{"n_layer": 11, "qk_norm": false, "attn_scale": 0.125, "bias": "none", "init_std_qkv": 0.021, "init_std_o": 0.00448, "init_std_down": 0.00448, "optimizer": "adamw", "lr": 0.00139, "beta2": 0.95, "schedule": "wsd", "seq_len": 384}
Each number is 500 + 50 x the weight over the matrix's rms, rounded and kept within 0 to 999. Layers, rows and columns count from 0. Numbers have three digits each.

# down: layer 7 MLP down (transposed), 1536x192, rms 0.128, rows 1307-1406, columns 64-127
# up: layer 7 MLP up, 1536x192, rms 0.133, rows 1308-1407, columns 64-127
down1307:486539583552492481489539541444555539482458571442490543582465424453511491439542469520572468427601391550378523516534426408537559402371488481520555421443464552523489526546621386546464545474527533
up1308:507399486593488439488502538479474637577428490538467559443518381562417411636458536562552537496520420530418485549406521630524498516450503560486521526403576502577446446514485489521514503528469531
down1308:563581558468495540505471482483432511530525542517461526480504514424534455417588564462445546529503416484511469554566430461466497418603442519560522459685457603489631426407476554470587494534468412
up1309:523598519572494586482504614497435570504543494615503493502510457629493454416462480438483488467459537496446533498483533416531494530494540534520479511526538478510435476508422419541575480398387441
down1309:538478469444584512483573467502492528425520585450470475496545637496485484499555572490403479407515542538553543595480536429398327472463499405420530425528561521490441490455460499500472572479475497
up1310:499464552412530463486521524520544470557489465535433510517569430442457505472364416387455477500509472458453544490455524541492440490408552441480572574519506463467479507467421441422448487540558534
down1310:420441413541560450469539491485452539496573514503556469439600501538585514538578497561481519509522521528556457505535524439478497505537459491503460525574429500481510438464547584585488453549479459
up1311:582480596526452514549487498582447555405538535491536449496499460481489491577619447470474513534488381534508519501474475514474579485511488398506494496498573471416596436514520408432532437525481606
down1311:431508513520443445481417453398447505488559556610537484483493524445541488579410471484499552418571484538495441518466528419438590487535501566474528400489553543510518515510484517481435422449409521
up1312:520513560486455541478481463535485514472500529484476515474549438505481435430582370501530425587528504576445493475465526610525506521562583498454511534415514467504579488528536558504443444580492475
down1312:500470408483499489521466503389451523523429511445538524546450536524401589587500491504505649401435440538485400570550497466536489536438436504548517523503442454449602511529437529582526496504474407
up1313:495603461463539544494451516512552443525476492480657436555517480470463496528490491393455511440546523543429531541487559540597494498398446503474493608465533494475439511481492487510557421448558485
down1313:578519556513467524415511489522413500427455424499586476514394487505572473495486461401489530587471451510453463418526585405497471464531559420381479472485532455597551455493454474560561474469512557
up1314:496473459468472511470497455523500562497444471481495506550527461511444524480500557462597515476590532427487458567562481442448561500440554535472559521535503529495468483464530471468567526454459497
down1314:554504543471428493554534479475530573469463469494607542535517520483492477565445555531545512476488483510513482437529518546511480437545532525480496563485498491507494699595473533489536500607483475
up1315:439540470447446524598485467487542514525450486550511543480430530522455678422421480511543515501436450506453514454577419519545536549534564532485450466551375498473513473550479558553436443474508527
down1315:509436529526524573410488486510479436419438525472533424580469577484579580520608450434527516597546443496457480553486543529478467456486433515440444488584451535511468421558390516531489553520460539
up1316:531473429487490538606571499527469596469467466471465475480474480396448539541496479495557437607563495568500501532468508594574495505529561518410547580390415517545445466553508482480474430581563555
down1316:533435563521485541475458486436520499518539557533542390504473525428489531557435446561600484481535605519481542438405508471576488481552474500570571412455527439493472546588487434507603457482416470
up1317:551457511414532534398511553486511504575465445518484465578400536491410500410502417515544573509565513452468556530552470538482561511487440482498542438516479504527460461532476534491547438489428435
down1317:475499497491489523590470490486489617494589540510556513519542437489540450468551522524406480470484513549531469494430488384498442499496558457525463530450445519479593501516587540457497518530524547
up1318:503486583481522549628653557611412465455434528428488484467463449616509498608471522550483556469492513525463478539516560525501522492514539518478514581491472511571458441432496451544565477551423569
down1318:506500563548550548580531628550557537432490429574534502592506508531518515504487575545440514493435493588506575547484378560495490487498486498505433447554417468516511430487476502475479522486476455
up1319:474602463491427440486500544482429481498473512511585551554388556528500512447517469462558496546566421478480426543548444504576494565515525506437470446485554490500377462447535483520532592486496430
down1319:456422454550443449539476553457565560572482517538512573404412478492490494550563520456532438540461589476532505563396565475520434538556486555481495465637512550425516566461492459409541470446670582
up1320:517567438415431511442535501523567495522513489563408469491543493455459440573459433400464430484579502499445490437505548485476423567502437442518594542496471606522585518506556497524589499487478424
down1320:507477560430540498588535374489443569484382528553427482505521581541487501407453554596533491494469560461523544514596388558506540508528344544508594546538454496448509542465504469468478530498509455
up1321:469476512554541456481436531385485437466385443469520606485508457480560525552558511501490444476621583484511474522575545532452470567526405427468445483530459526453484476480534537614449500414558494
down1321:414560517516509438386518537552486482481541480530440505477493483542476563465400504554497474515413470568528523457544407481454622531540509537416608440420407515455490564531542542550480524556489398
up1322:500401499588492578468521486505439478595485502655517463530534481552519515398435505456549444478535419454336460567404505447519500522483541440524488517461509493514461471446506478511591415542379511
down1322:484516456537598525546453548505504451330526554461545535560453548471451420511537514622473452419537647559524563466526484440471477490533481555423550436499423357600523552570585565479391454434482508
up1323:448468509443471522581523458521521477518421500559565588491535540511529480493489450495508482458505510466452471609556458473530561514514509552429512484512513461466508431487517524514497479503584492
down1323:470539530487436476530472491538522524462501487532480452622543515499458364583374501533527463421520472456435505472531446496506428586462518618634502425492506495517473400545474653486452548505488447
up1324:515542467444495456460541359519435507566505472508509558606454579578492500477416501484535576509540451546452484557478505543548534477433556517462490491485410574446479463511675472481402466447559502
down1324:493428436533520502482543556489510513526498498448430386490509474539446436546412483491521524544483466515436504401538595467518443447455493549591443567572500479488502497559430552666554510507487582
up1325:476471480485491488618511470450501448530517512477582516447509522534567475547502470528568508450567495497470466560511531524491608518472551485512484504481535582440554469499620546533538433437524556
down1325:483463444537524494476549518541465444456517529517447545576500459443486464470527459543513521453538529482583537478428468544533453492464583473519497575444464475541377516528471518523493431508473513
up1326:481545502434516621578503539552455534523493466423584486488507489557537489394495481531444445504539349453547553475309517425565553492511396455465564583509501477533545489443566493519497410474443413
down1326:505485529471460508533517524509564446484458492458527549460540495468521395468509485459585437504445469521601482602509534577500462535526409488499537573520566438534584509445486402511547499471462448
up1327:463504574580522608467516452419491454563407477510436437459433522462553568583509526449533590516434453445560627550471523508533499501397416417502467566571525592514564457589511395495416472538571554
down1327:498529581421515589504428510533555429492464575493518564442424623480560519491482550497485486516529532480563523563448496474581455518493436439494484473648496471501460494627583421530477426482548494
up1328:515451497508417501496450459404488508431594499537560485497473476452577507579458541524514517566411484467463491468463469561499389495467512475526505541486484493542452490560522515507418539480547461
down1328:422474481463495491560462518540566518495478488447449511501440499537415495443539483558536487509440437530407478498542526500522581475480447497509508564563545474498494458437445519486552555516489550
up1329:486545396413496442531484411485538498514497470511559495449481456492461484520473536416502501480515499499492461438517454591562499579492503518513489560553469495445466518474515461488506540580544546
down1329:382513555512508533412492494563531496467490532531426514569517501524551437519525489526490495480468459561425463533500471534404453479529506540502498477443464511466523505559485477508515492507534449
up1330:510525578396545399506492520558535605586504449543536559474538482542498510496422429499461448475468552498495584428455495552455520499512542458508530506532459473563554494526581506417550527530505547
down1330:445469533585522565457579497530525443345527498424480421596475499532583447540469412536481557500441485518542509440502529493468527483508562450484528479543475548459599511459508520535501551520448499
up1331:454511438490483468509513561463472606505506501556557536445534524479582533532496463562554376513471522490409458562549491515529465533448536441489533516561467491530498498469571560429543466430493474
down1331:440489511533479528473518567583535475496463498502450490400517500465546476568509457528467509526498485543536507375573483483484617490510488423523489509454499424502549601559408549449470554415527531
up1332:505458443559508504553461511578485510421499480516474556529534563466486514452557442568575478515494401628574544414477493500495486553515564519471468444496466470533534446452511543489529532502474576
down1332:547522450501432500630536483526526475593475466480598541559482437461430502489494587528405534573474358454472549526506524447488505525549533478490542593474468543488521482426514506480541531511518457
up1333:493449480533554513456516632454486524462516449474439546518408454552493518588464566507530478428515453430497536627447494625490435514511457538465518515500521553550473481577549540482494530499532525
down1333:425503545396481472526481518501427461430534550481550574444523516413535495508499494451511506445465531460583468494571411479481581511566399627422552487553488584459512459448510486572535520508556539
up1334:551537452548568505467464443440549507490431531500457494589448487514530527449548516510502483488450495457550501511466508626672478581518560446475611465454469512457498481479455490495555511544484494
down1334:512517516482535472486498484417518488503529557510495466446524488519614568529516437585547538475484506511478498533511477591501537551413448491438412544486529507513532510437477466446490447476467461
up1335:483618477454459512497421500512450509509433510511519592455419517574523545540394593519525623473461450408444465430521455451572527506482391556534392596519431525476491465486576415497431533435463530
down1335:484549459389528427492495539530490455497561586471585592546591582463449512573409544426476498453462514470622527459410484536430550488498506567439591520494486498535460511445499593435483482529415462
up1336:585546333478482520553548503562465481521533484568502452495447460419460631375441427465571482446542459468443443479477498520515478536502385454476548473452398431496436497463563461480500447490489471
down1336:447493526462508512476474620464560494537471583494524574514503529542424598506395425450474441466515495456484495469623437553504524523522488566418484520498543572514587451446552504502451555514486483
up1337:609480548462473466540425559518502539506494457492474460542528464461410472556502571544469560471495521473458540360416579555590480493398432512507589504502497508606519491521531434501528569501470494
down1337:406516482400502552539500537527461538452457597441451468513565539414458560474525453453531519516475508505527526495542480517483582550488520531516442478491397618450504532451484452471445459473500491
up1338:502425516446501482449470481590486524533473498504538558582473501592507561442509611471483501533479408432577561547380481519529507544499550539530425529512481493524552501520532537401435461513482419
down1338:406498593440483489508525527462522495502537538551546576403469519498494536523411507476468481543485542476548524522629557479485539458541470517396502511465471487440447392497501504518483511457588553
up1339:482579517416468572512406531557593475615524470592471506456522506501543569503394474478513491414438555482528507378532468534648430519511494444516475498474460478447537442495446278471545463475470626
down1339:472455505478512570472431505380498608544501530478445562416563500576426385469448540569472511505474518452535415493504478426471390500571489454507494532499469451497524489562577571535480427498520400
up1340:501659486460518477439430471483568419571515478519502639455536501562542609602420510482486495413427566529416506465594508456547484545470533498517461554457422607490529473457515432506485473385497469
down1340:467372609507501434558576462515484437511582558403525490491518435580401495535528578489474562475516554365527433577466479495455456459390465468363530413482523410514600518479450530459442499400505554
up1341:503432508479530517434499523501396595485487478507446533490493421422583497567521523540493443489545539560455530475526533477532448534415403538404583566573446499549492507466449526506621392499479458
down1341:521508472543496523484472439525480460417455410537544489565536514486433492401619428440462570409493483450523523483534497479358575572471524481434596496509513545517512482554508551510465518529512490
up1342:559530470499496521470568522511491517512519518551536467474469530495530563407491443527504498489547479474470539569501592473509533512517508437482514547536480493499445436451544494529526513463482518
down1342:436412550556475512482574464464507470530475402431507547546529534516547485542501551447464476488502501513431421529445451500517497583468530502593457535585544478435535415498468458542563454493468522
up1343:445462498439493492512518521503451527533482514447520478464546512527402492506444524487569533482480516439385536524469544535479605511536487523512457488456509557424569461474481484437581444545501529
down1343:551487535416546546490536467508475487532615503550518490495443523474493557442528447509469491512530494499517512536455531526482422470505509474462607506568516479428546454553462465465491490435482561
up1344:477389460458508571445462546487560560551494493500584471508526482608479591463480579501468443478507552539401456579510460545556498516572556461493489520526479566525471500483502489532537461433502443
down1344:486509490482548523501449447434554443520587620498470507480529501380477514434504438526537494443541467502492474495485425543435641550503441524453475463518529587490507421599395421463521616443553415
up1345:542619489387540571469510532476526497582485529540543448525513486534546500494479432521515490468563391465440454540518529482537547513444537532509382591564517559513426453476570443576401490502556496
down1345:525382403511485490557572489479460436469380417556474562513540489532450484474475481550430503607457519619523465445556540446402415552477561466378540401467447472451585441530469581517575451460468507
up1346:536512413554475542466567493571495539537556539567477464558380492513589512470493500526551455506486452507555541512455507471530575584546446468463446477533457494575474500477623525556475525459526533
down1346:495483548423445543485482479467492591525509504583405504452459577455568472558558539494451485510474468538520459487505507537544586458521584553522529520567546485459457514532453469559475504439447479
up1347:501508537530525441641472562423459519552510461564488587556403537554393431430616481447494591500480517518377478399483580539552590518457483450458460486513372481406482469478532480561502490433439517
down1347:440598465520466554537480521479506499467516519549459519537481494653412437481491453458487544531515497482399462519440506493533535489479454427601451495508485473605535524460473514420438534438504546
up1348:475515530385493540560512465527449517447494481540561503571568412482522571595569488515483304438633477386469469485498472491470606531517561431445451526490382582439586492431479557518479398510527542
down1348:502550475493578470519538549533494492474443486457504480539599420422552422515556526466424490540502428462555500506450505488514470574536497486471409529566563513480634427487509647482498377455417606
up1349:488538582470538483504583464495522507472478494492488493468459511479593489520472502453574477585466513411488458495411448498566567517460399521488441550533543485528559441603539507522571510519517497
down1349:421489444390410508444454545518539480602556397485525500503555545496447512493475584476473544454527582534539571497478434478454494465480417545506493551523505519496618422462352477352540413436505524
up1350:441589375469514447443543495435561597531441522482467535443464438603525583411534353524511520406548509436459512523518391456533577569436465509503496555594550551384432472500635519508547555518529569
down1350:499565545467492526531480455497479534395598460498528507584528510493520547485552483529436491536424542504593488581459540459384438458438474502463539467487583533518548409431576572509464539492443477
up1351:531445459544459534622427453464517534538536420538522503488452466492498544418627597534530518501507545500510499567552419596466617522477513410476564496500404493493579481500532524496504498455574507
down1351:527447525487533506457477602566586504529520486540514472548478527566396594535469498503524648531464546496527609527401517425545432574536577536474493522524472447503435490538479450496516456472511507
up1352:446558539455575554496432556517556535611471490478587565504546387609552633418422502605512527514453577400444500559554463390493514481510511527508456515526339468623460458497497534427558397375456481
down1352:495548482482484502450449465603578545463453482564449533523530561513495533434439367482513445450480458436521490419507407529538443456594487549520406512562481521449427444489531459483525517543504597
up1353:428479424420472550560551520554471592477485493443568487415517452563603590557502455488545518477509488527458441493462361466523553505536538496541580579541506543526435492503513394462581488523476448
down1353:569568499581482494451520534501546492526449504422528475490538559577466490520428519523512510481531439481571535441501468502561499485591471509497453469558534562427460490488506429511502533458507510
up1354:480475505463533423542450443463531494457519399465507469556433376518463655463456536492437468564593413397468552494435549604533483578489383494499512568465529501588552403473565525505463507572509445
down1354:504500647673564707393441573406552557476586613533433406527376594518630541491524560533561439496431678398414459419542461411523498465493411421636531370660522359601396477462523456560604502465708281
up1355:512512482486475507665574486585547471449517478401500490625524465508484511613590490486487469561504461559580566457449487596549602553464484573470596555476565506527585459450582496394477538481515545
down1355:444471562468568404558480579448556540479687458401483533586502575499456478438402489487521448498460476492448493408553465526439563429401550456528574499506602530532594452557479534523506493560447570
up1356:493408507459491551486526432511482528539473516516453501570540511420559541557547444465570485501467523422501557476473356475487531476480594429497555537419471550538594504519482504395511542490457444
down1356:590441556410549467513525537487501530524492577486526443483444558496567486494415451450568486536563533457505484535509502541458544417499538482461437505495557477436546378487492526618496469515623500
up1357:551496505561524488484471493542528549484557499583541601503444480539502480393543502532591508572432519567475450493524496480502495484461548552457489521471433454546461487470516497536508479484503458
down1357:524526502437518539533442474519478534446505464528552483608494509528539445542486475471496469443508494510467480498428516504494485519537484517414483490447436530436522488465512454507524501447485517
up1358:476508485545462563504519573503464474584527510485491490547459391482432480497507463582499513493454524562477515474528500421491459578463401501475520600461478447519525486552482552417467403519502538
down1358:449472569556543507499532547497534479526545518497417458518516488418563475440575515478468441510485519532515539539471522454554461579517458445518515501582506439469543496511483538511514492490430473
up1359:462443526482389546568440334455562513437556484533496532473521468554563464483503603482560479548489529461483443424441325490493495502562513445467628551509493450525559480493527411450473457504575578
down1359:490546501461487518488536505507479466546531566535602500500421530515479478563500497520466599469411522598461556469522488483481533468560497538450522509467511536558558479489556521493429500467539547
up1360:486515538419444540577467530425495548536493499514573465563448420507545479458496513476535536502577560488467527489531495451477606489542554563451524464617365577481482478533594491538560392573469502
down1360:442540502496386492455497460617535477550593570501510434588480570451524650419534491574478463530623437421441443480457473567485516421551477491591508519425577480502432494455493473422460494501525605
up1361:456459503480522452612452408538485501435500492448537573540541473497451451520542516493530514527486490565463503483473438474455491560518456535466497504468417477459488497552522536452486424456509568
down1361:565451565615564506496526557494535533484487574478451533552521434491388496460509478462513494418524522514506533442484490504475463570468534567507511495577497574467527537478414504540539544500493481
up1362:538472454440499526476550535594381513563510477501481469480540547544446474498493465477510533434626520503540621509445588436443552495531500543472575483517502535494461476506562491505542527479467562
down1362:422493547527504536470484552451506576489470486487477593471440464503541500412505474493610500542393468481504453514536434608454484533541433525583433505507488472497476482506501431514549495554479496
up1363:489511493498503540572452405508599490483517465525509520479521506479508484466587411503644487502492492423600517472417565568443629511453459477489527502529487444483531446436611550520496571515455550
down1363:523497600475458468487421535505567529529433571511468547489533515628562413428421537564503489493459516492560583519496410513503473438488443479573503503512506454518401558467425559560523465537424387
up1364:568568469541472413614483516475495496498516457552535506513393498426524516501481518471514493467537416463432504512512544547472465482370460429481447550493554643451547461556584488412516480517674490
down1364:518515541506472488472518489433435570466528513576588538508535387452527465449535511558490537582476542580497575451510428402570544523449447488549523430555664451481571391420443668501439587470503586
up1365:471544516572413506624512469486500476466578476489469433510393469585446435479500419499494577580441469469506594481456561551533544538487526457553468526477511557461559448507529425305473601550456525
down1365:522458455429470596461532436443518508466535582487458498625514457465553532523534534451492534477441509562529476525453445530547524513578589482449476608460504514548392496477521497549518422595514477
up1366:503575569473501503486518419517476491499503471508583540477597508550530417489491422434461540459538525519429476542510605463495590494452608543529542548465450557456506504444468493539514334487516403
down1366:538507486391493492511487587525496486519464432461493548499483448407480491489483461483533402490517484497585502530472496582451524485562458530572441607441534417478373450501415553391390585468580512
up1367:467451527471480494440566452517440497605556502606489535536521537598498455486481488464467579484521463469504515569527515529566538485477577543452438544542481536520489454531600493534427417447546479
down1367:463510484478475462496494451485515434476493504480533575511490522474511510520479508462503378535566467490483541511596581474472486438485542502519512481531449483401550473516487503506540464442548529
up1368:525482520453524473484476498533528546467486448448588497497625489482583600480486508487483445467530607544535518430530370478453494502506500456509515525515438495516502510533473495478461547509575559
down1368:487568476502500496480534591530479390439501532506425469467456539561432488510459496583452546427497457499487545491475528464480529533432488567454476478490541612458507453499555481499492446506518565
up1369:505507404462558529473496495450514495543555354563461492589482504521501622430476433458517457493420472518477502394418500438480530505478431524419540483438480553557647513521522512484489414415466417
down1369:557519459478506558494470467500502528521533596453470408522579514447468486560464498550549519453602587570439566508513503587551474441545480442478466530450447480478464573597494502478441470536508542
up1370:523490426523500637547548429534472512445533511538529470596439442532486507448597441559539539522486484516424534544471571431450631509468561536458566525527472539500467439494552524545503488524432490
down1370:590538556506471515516481502428475453484515554445519467443662496498547570503555488536434488522481550566511527467494458451555504531504482508538494512519538500514612467463450478485513595513498509
up1371:474443484438445577516548599547427592507439496466525464479424469475441536472515489525536539465585530459541525476541481567523627502529533560539479551499436446530457470540455533431490526574540513
down1371:486499475563570657521443485440562540456481550454423461540544504532521485480499494515473518385473597473456551560514431491427492464538463495513523483462526547434525472525464567495534467461459519
up1372:480612537478559489508514473567483486499452496455580534540422510533544544434492553470590522477495460489522533508546557466542599542480431513479387523551448469504397495455491495553527541417537559
down1372:508490539544505482494471502512472480482488567518468478444550487475547517469494553544512532440495535539486441413540490543496588529474500493494497460463401504527544464485572465538499528450483575
up1373:581580418432518481518553483571517544549525433436530422575469534566411590439554475555428518478597420501450514402511516525501575504517515588428516460505443628464519468512578435463505515486476494
down1373:435493516534461514421568497494409492420448511488532457556529465507549518515493476494450465462518414424408468553497487577531590450456467555480538468446522406468488507572478544490469509539472463
up1374:488482430396496506574586464497480516513462438482577505514568530563494482531464509500464505484550470539506511564463443592594568501454588448558477547389627494513520491466561542454416387539463481
down1374:495588550491483483470451504481542600527532353540521614466526511510456484435568471468523555478608377525469524475421490531403493481522558520529470466488559477542509524553542573486538498495520452
up1375:562447481474551499439502560481429511503495478510529505578531479703461490467475484472487424425622526465440502424423490498500529515524534466460477518442448475469584473551456529478497361464469449
down1375:438619533450492474466440537580515583473528542429506555390459507504584441594527480531443549481453533537551591555408542471551562562526433539483457573470503335442514370387510529496504575535483520
up1376:445536523465518606550492516433523498458548514472593469706389450572520453452579492581468502453446478393474556507418444481514546478422459457525440525525520538414469469504578482502503542452541590
down1376:454423388529583449493501519508436542438498491500415516621541504493542563554471601480415568588599502496494372531465523529507408458467551478499499500495569516595590569536468544540524508535447497
up1377:492494497484480542616536516546534507576478529496510446459447502541501557539514579459522531545463535399476467500523457492566558552470525491480522556494446459466453497523521465417480509517494506
down1377:568555482527488416590454482504477520493511467513443437463489520533608502519436508502468424542462480513507482481458623532468498520542503485499579523534577474490427461493492451493466513501535466
up1378:524512560596421558585422326406513462486529556417444501544413418474554565543596589482540417464497458402545507531553522433566553530448473403500566524478559540490581493507511464497448558538543586
down1378:505463509412476491564489470477581452561452402521528448426476519416586589452437509464587500525482501489479529527479556480591472448506600516502581504500504447491440461512567509473420483438552489
up1379:536603463489452546502496507520482477478550426532473480470490559384420521537524514532515482540453548531508610434455447534561536498428498367493558577558460512541501478501496505496546514428492574
down1379:497470421599451510476517434400537418540537486466478489560496464544498409417518498523533370564580465478520568503517451488536523479472503539474511466483386418468507556509503537521446500457553456
up1380:452459436510517455486534528593506495495538463630561535491514434505454464460456473552460480493467401582488480508322517449572579531497521515517536492423526559479519449465462537519638388441391437
down1380:436542536481438536581437503503421564540543559541440483418482615413579549541492540468440619417391518523508534574546563488500526547508496549534537527469539505468522450513359450426534482533662579
up1381:461523589453431526534397543442495497484516480526532593571438377452446489361521572474573557439549528441469574546570518535603481499444485505382535480474468502549415483454470516569426529531493492
down1381:460610448655456455629501471557487508541571463449506595563427463559553498478434553512577449503511532538450496468466526550587453583507506461471596366497496414552575500348515497590493537568448479
up1382:520547473471543524520496503495525457575531393533445518545524504471552623500396415565522398506431516481477504478518418499532500571540482409449533559462450511513535483522486513525481403549495558
down1382:499419501567510482530490478493558458421530489516530493388578483504519431529500477494515516474480526563524538476551507510459500498571523432546482438628455448456484490533432487518463504570449466
up1383:459584531535502508528548485515506536557500474553434475492439508539554572391488492550476425512526418622517535497446570495618529557545516536515459558515481527534515480432527483529452476466487581
down1383:533511579471471484449497494503470492518549493460470466563596575557556488570523462440433476624530504543465533523491422487485554477430472386425585461426502505417423442481523453429543522529464518
up1384:462457533554513492540560585462503576482436515618485515474534496460549424391547528524576428497556513572532514478427499489452565468420441504549579514567485567553511467507467532448562502533487503
down1384:494570510447445503558522474519559513589494452471444504457439457582513596440509486437519548549451525466451479474506481563536498538529513561474489407467505498498438503515427470439564592550503591
up1385:519461549447532457441390535448415515563462540487491586435592517489564521532425429469627434477491486498427485483540538506487497544425482552505397536473463481542443474479497525553517461435518519
down1385:522537452505456429580538516462494522491538483436522513489529401515387603433540547482472479525517509434555448598324456460526470525498617458470559406546458503543590528505586439454470545469460483
up1386:509464513561524505560537513484437499462436509461549512484447511573590518571572559489601592465586486545550494531541512446465515548430525515466407542519455515592554469499488550469479494461599505
down1386:532462469535566552430489496455559495536583518524443495456561528457477402586481473537526475504483473418483501495534528452498491496489501609493543540511575556549487446514524628523463462454456509
up1387:523511458461519473574433573519322507485426455556494553480482495480570530446452480430516406450559521633532490542458600486495569498504465494550554443547415493557474507541473483573578390395446491
down1387:512577567556530470493464432549597529458603556499554405562487519519455428527552500484508567524520480515461521464420488477500487437491488523498508509526603564480474410480479491414450550563485486
up1388:587608482470547534584465402436541496462469478512603507478443467545593565505494552491474395485502475554431452514492499544517541452407595498515500550457537514544500490524551474490434436453519456
down1388:507518498564505470450442462437478557536506550528498400515576458470515559498549426549487465496512489494446554519536451502503502446524437551522535517487545536518548461542380529444531438469443538
up1389:466509482410505492520486446524495585574475414483525509439452461515461467484493566570634509392472440571516532477415434539514585536533541636584560507544422513539483472476542419540448489437353514
down1389:543510500495514496444520608459529482500549526486482474501506539525549498456551554511541538464414449567488504517487592439490423404474490468484448442627441476501459457517474475528559570504587495
up1390:562435474498519461403526468530486526524384380619489439529541554516448478567426448507478579492494431529424485526450521504554428546463516505479454491487480525538548511585640491482452397488516407
down1390:527461517447503513601497541575507445501474540484495389572455556440553519461511498475475490507514487517498455520566496517455574446488566438596502388504566427555477477446522537497409499551518619
up1391:530469380488560465466435461436434532482442450450469460464536520479436504571560526480542542579606587591451523495426428597524460510568470456462419545480497551496606462530447537393451469546503498
down1391:445443512577452455431540457415532447555438485444449602540463552537502506484516452438554481603583448550454479452616493434485494552474376490542576441461478417439460516500473551547522530574482478
up1392:466503518548466465553439427424496475451523512509550562464467501472462471490428529393494581409547485452509519506498500451570475530496497458495491510518499529472555503487528377494553595452553518
down1392:587452426483552532525601556555561533496422484438457429495554508515498574519559489567469443526522494532486459476472521595446598532508551541433492460447507539512494441512501609478468452450458487
up1393:494534549512455443564499533513467616519470455503532502504500531498460447426484514515529470486567390521502554494530566511560433528468453558397545552491483508556527505532536503449491479544551446
down1393:456492504500438593552457538433455482577463506538465484518539478576544593493469525467519514499491588566482405576512479435529588570484551444561496473495592511517488508546491515640546570528504485
up1394:552481491541459493530527406500463479484471485466479528470510526426506469579438511410478532506443403497556459515448491554485457547420558471511544562429484480495520501537446432385447477598488545
down1394:492529542574503468474566583514555539557475468517517573518552446451507585424553502571411470493514548450480419528500506473473484499480546530448589452466502534478543615400512410496550475451602529
up1395:527506517519531436561423473519445496460461501417532499486532351478473526540489547403502497434554519535441534448385458477516525536464505413519485524479525462483495513551500464432565499588560480
down1395:384523477403477434503585514540496591499611515557521479508450491492557495512475445539551526541417500539574454534408424417565549529570579531551423527511513566531382459456556430529485499477574483
up1396:479480578582526485480490542540503494592429482501490462440473450527520430495588604482457545556501545531555597501510486490531423506480490557479514516454550499529541471509459538515554440528550481
down1396:527529543421470525489469419527509517425527509575513470511563482576479484530518493525404521529504430470545492541488457442509519577552610459526439477438485506475489445442514503507507498492472476
up1397:603466607459440442548455434515477444488536469460542529508532510452563463515435537450530449560498539484489519401436521513461521475551538434516518487416532465547646486598513460465534521476552488
down1397:485506504597650529468524576512534540492501534600512474487449516541452484534417426500407514494549462451535506563459464540578429492468476436465438502513459422495555534431441469464446454504558397
up1398:471520369492519597496499429507458483476395498524526551478525522514435466557524435490490568525464461524472466543385545487511511556467547509519465493460460615553585504507465467453477430568470458
down1398:512460469466503506482601503502525512510492466498454507541584542477476527485424479544504473525531463478490474522548567500442519536456542432419507566514560554550459467490572489522510512473474464
up1399:501522507420545490602524456485512516470517444500544450507444494490543489556488445442529450485547497463545449542447528542549517519501501555477478466488486539461515473565508494486535492516548459
down1399:541541464546461478488501470535493529407459501528553482502499515507440456516550536481502534470555516549503481512504465510532449539524511560515507461470501504498532412544462473559526512510464544
up1400:492516433475467577444396510537493520467526519464453465462515530466430527527458466491499496503534526491495583398548451479511513571487557426522567599520563585485515497474485464476525569562449540
down1400:510564544446462446486470473486470467494422459520512473584607515486529501480450476472511610444528513531470488477477531579559499519515501573558455446558477525496517458470568574516535438469437450
up1401:418415582546411489551492490509529478436436519551532497518557389504507443457549506492509506423521530411621530513499504605462535590416530503470529502477585584424603473522582503400470531534458562
down1401:591521483514509447541530462425453539610507574499456464555496533469432453480517447463423517506458384462512476507495490482435425410554507555554463535467626534464467501420540457471422458492483553
up1402:465493522531486493479486515448459539494446500487502565444560474519469504512362404434572433433564406473489527537514534494584507556484480490523464487480513530561535519399477406512560469461423425
down1402:590418535396516533510477545546518449451534445543496447589535505397473563504526578560459502477575586482552511522476468575430534432469499558463546432505498515480550469543545584495523475462479459
up1403:468494414457472499494519406470444581519398431445612547461548562488473505454431403461477551472595476433477496583529531537559500582426527420565468487437484584508509517510546441436552439578474421
down1403:507619536485473509507531515548554424561493558532481577422550548432479469474467528455599377470474513568496468469574550501442500450562471463475406564607487503493495469477534499497476450454522505
up1404:570485516504522447523565501577401505531439516607481480491547481432479420535562464378522516475554412512485499448473570493485510510458443554429486505527528465571537464426545522549530476547439518
down1404:477539556432506530497547479469580440468509452520531474497587506580447520609446470431543557468465508600422553537479529395400530519509486494459532433474586457582548476553439470490466552456410546
up1405:507455555543484509507444430472436460435526480520549477496501479552489483516574557409451548522497501525471495540432524476464484521444492484478481467485488510531525487492510498499470497424507507
down1405:464483477506483515497517532503488593480409529526526521501573562489513428475516481507527458439528461517458487528580531557531530427555521517494510536546508455519512473523476500551543479525477453
up1406:474526519466480529478504525493515524513532444450485565494522546470488482587466522461497516472417540497403469475556495515489518536506583497437585512440543522522500501517589483491509472439569418
down1406:531470479529475539499474476564473461545476459531506433526539471528422522505440478454547540311506464474463416478429539571466526534476529514371524475545564475482453522422502519482459468548491531
up1407:461552445521524476538519516497492585494597464637492609567444477604515491425528438466560480391592481469422466521493474433496469497369485572325426634548408602531592504552576514487449412513488562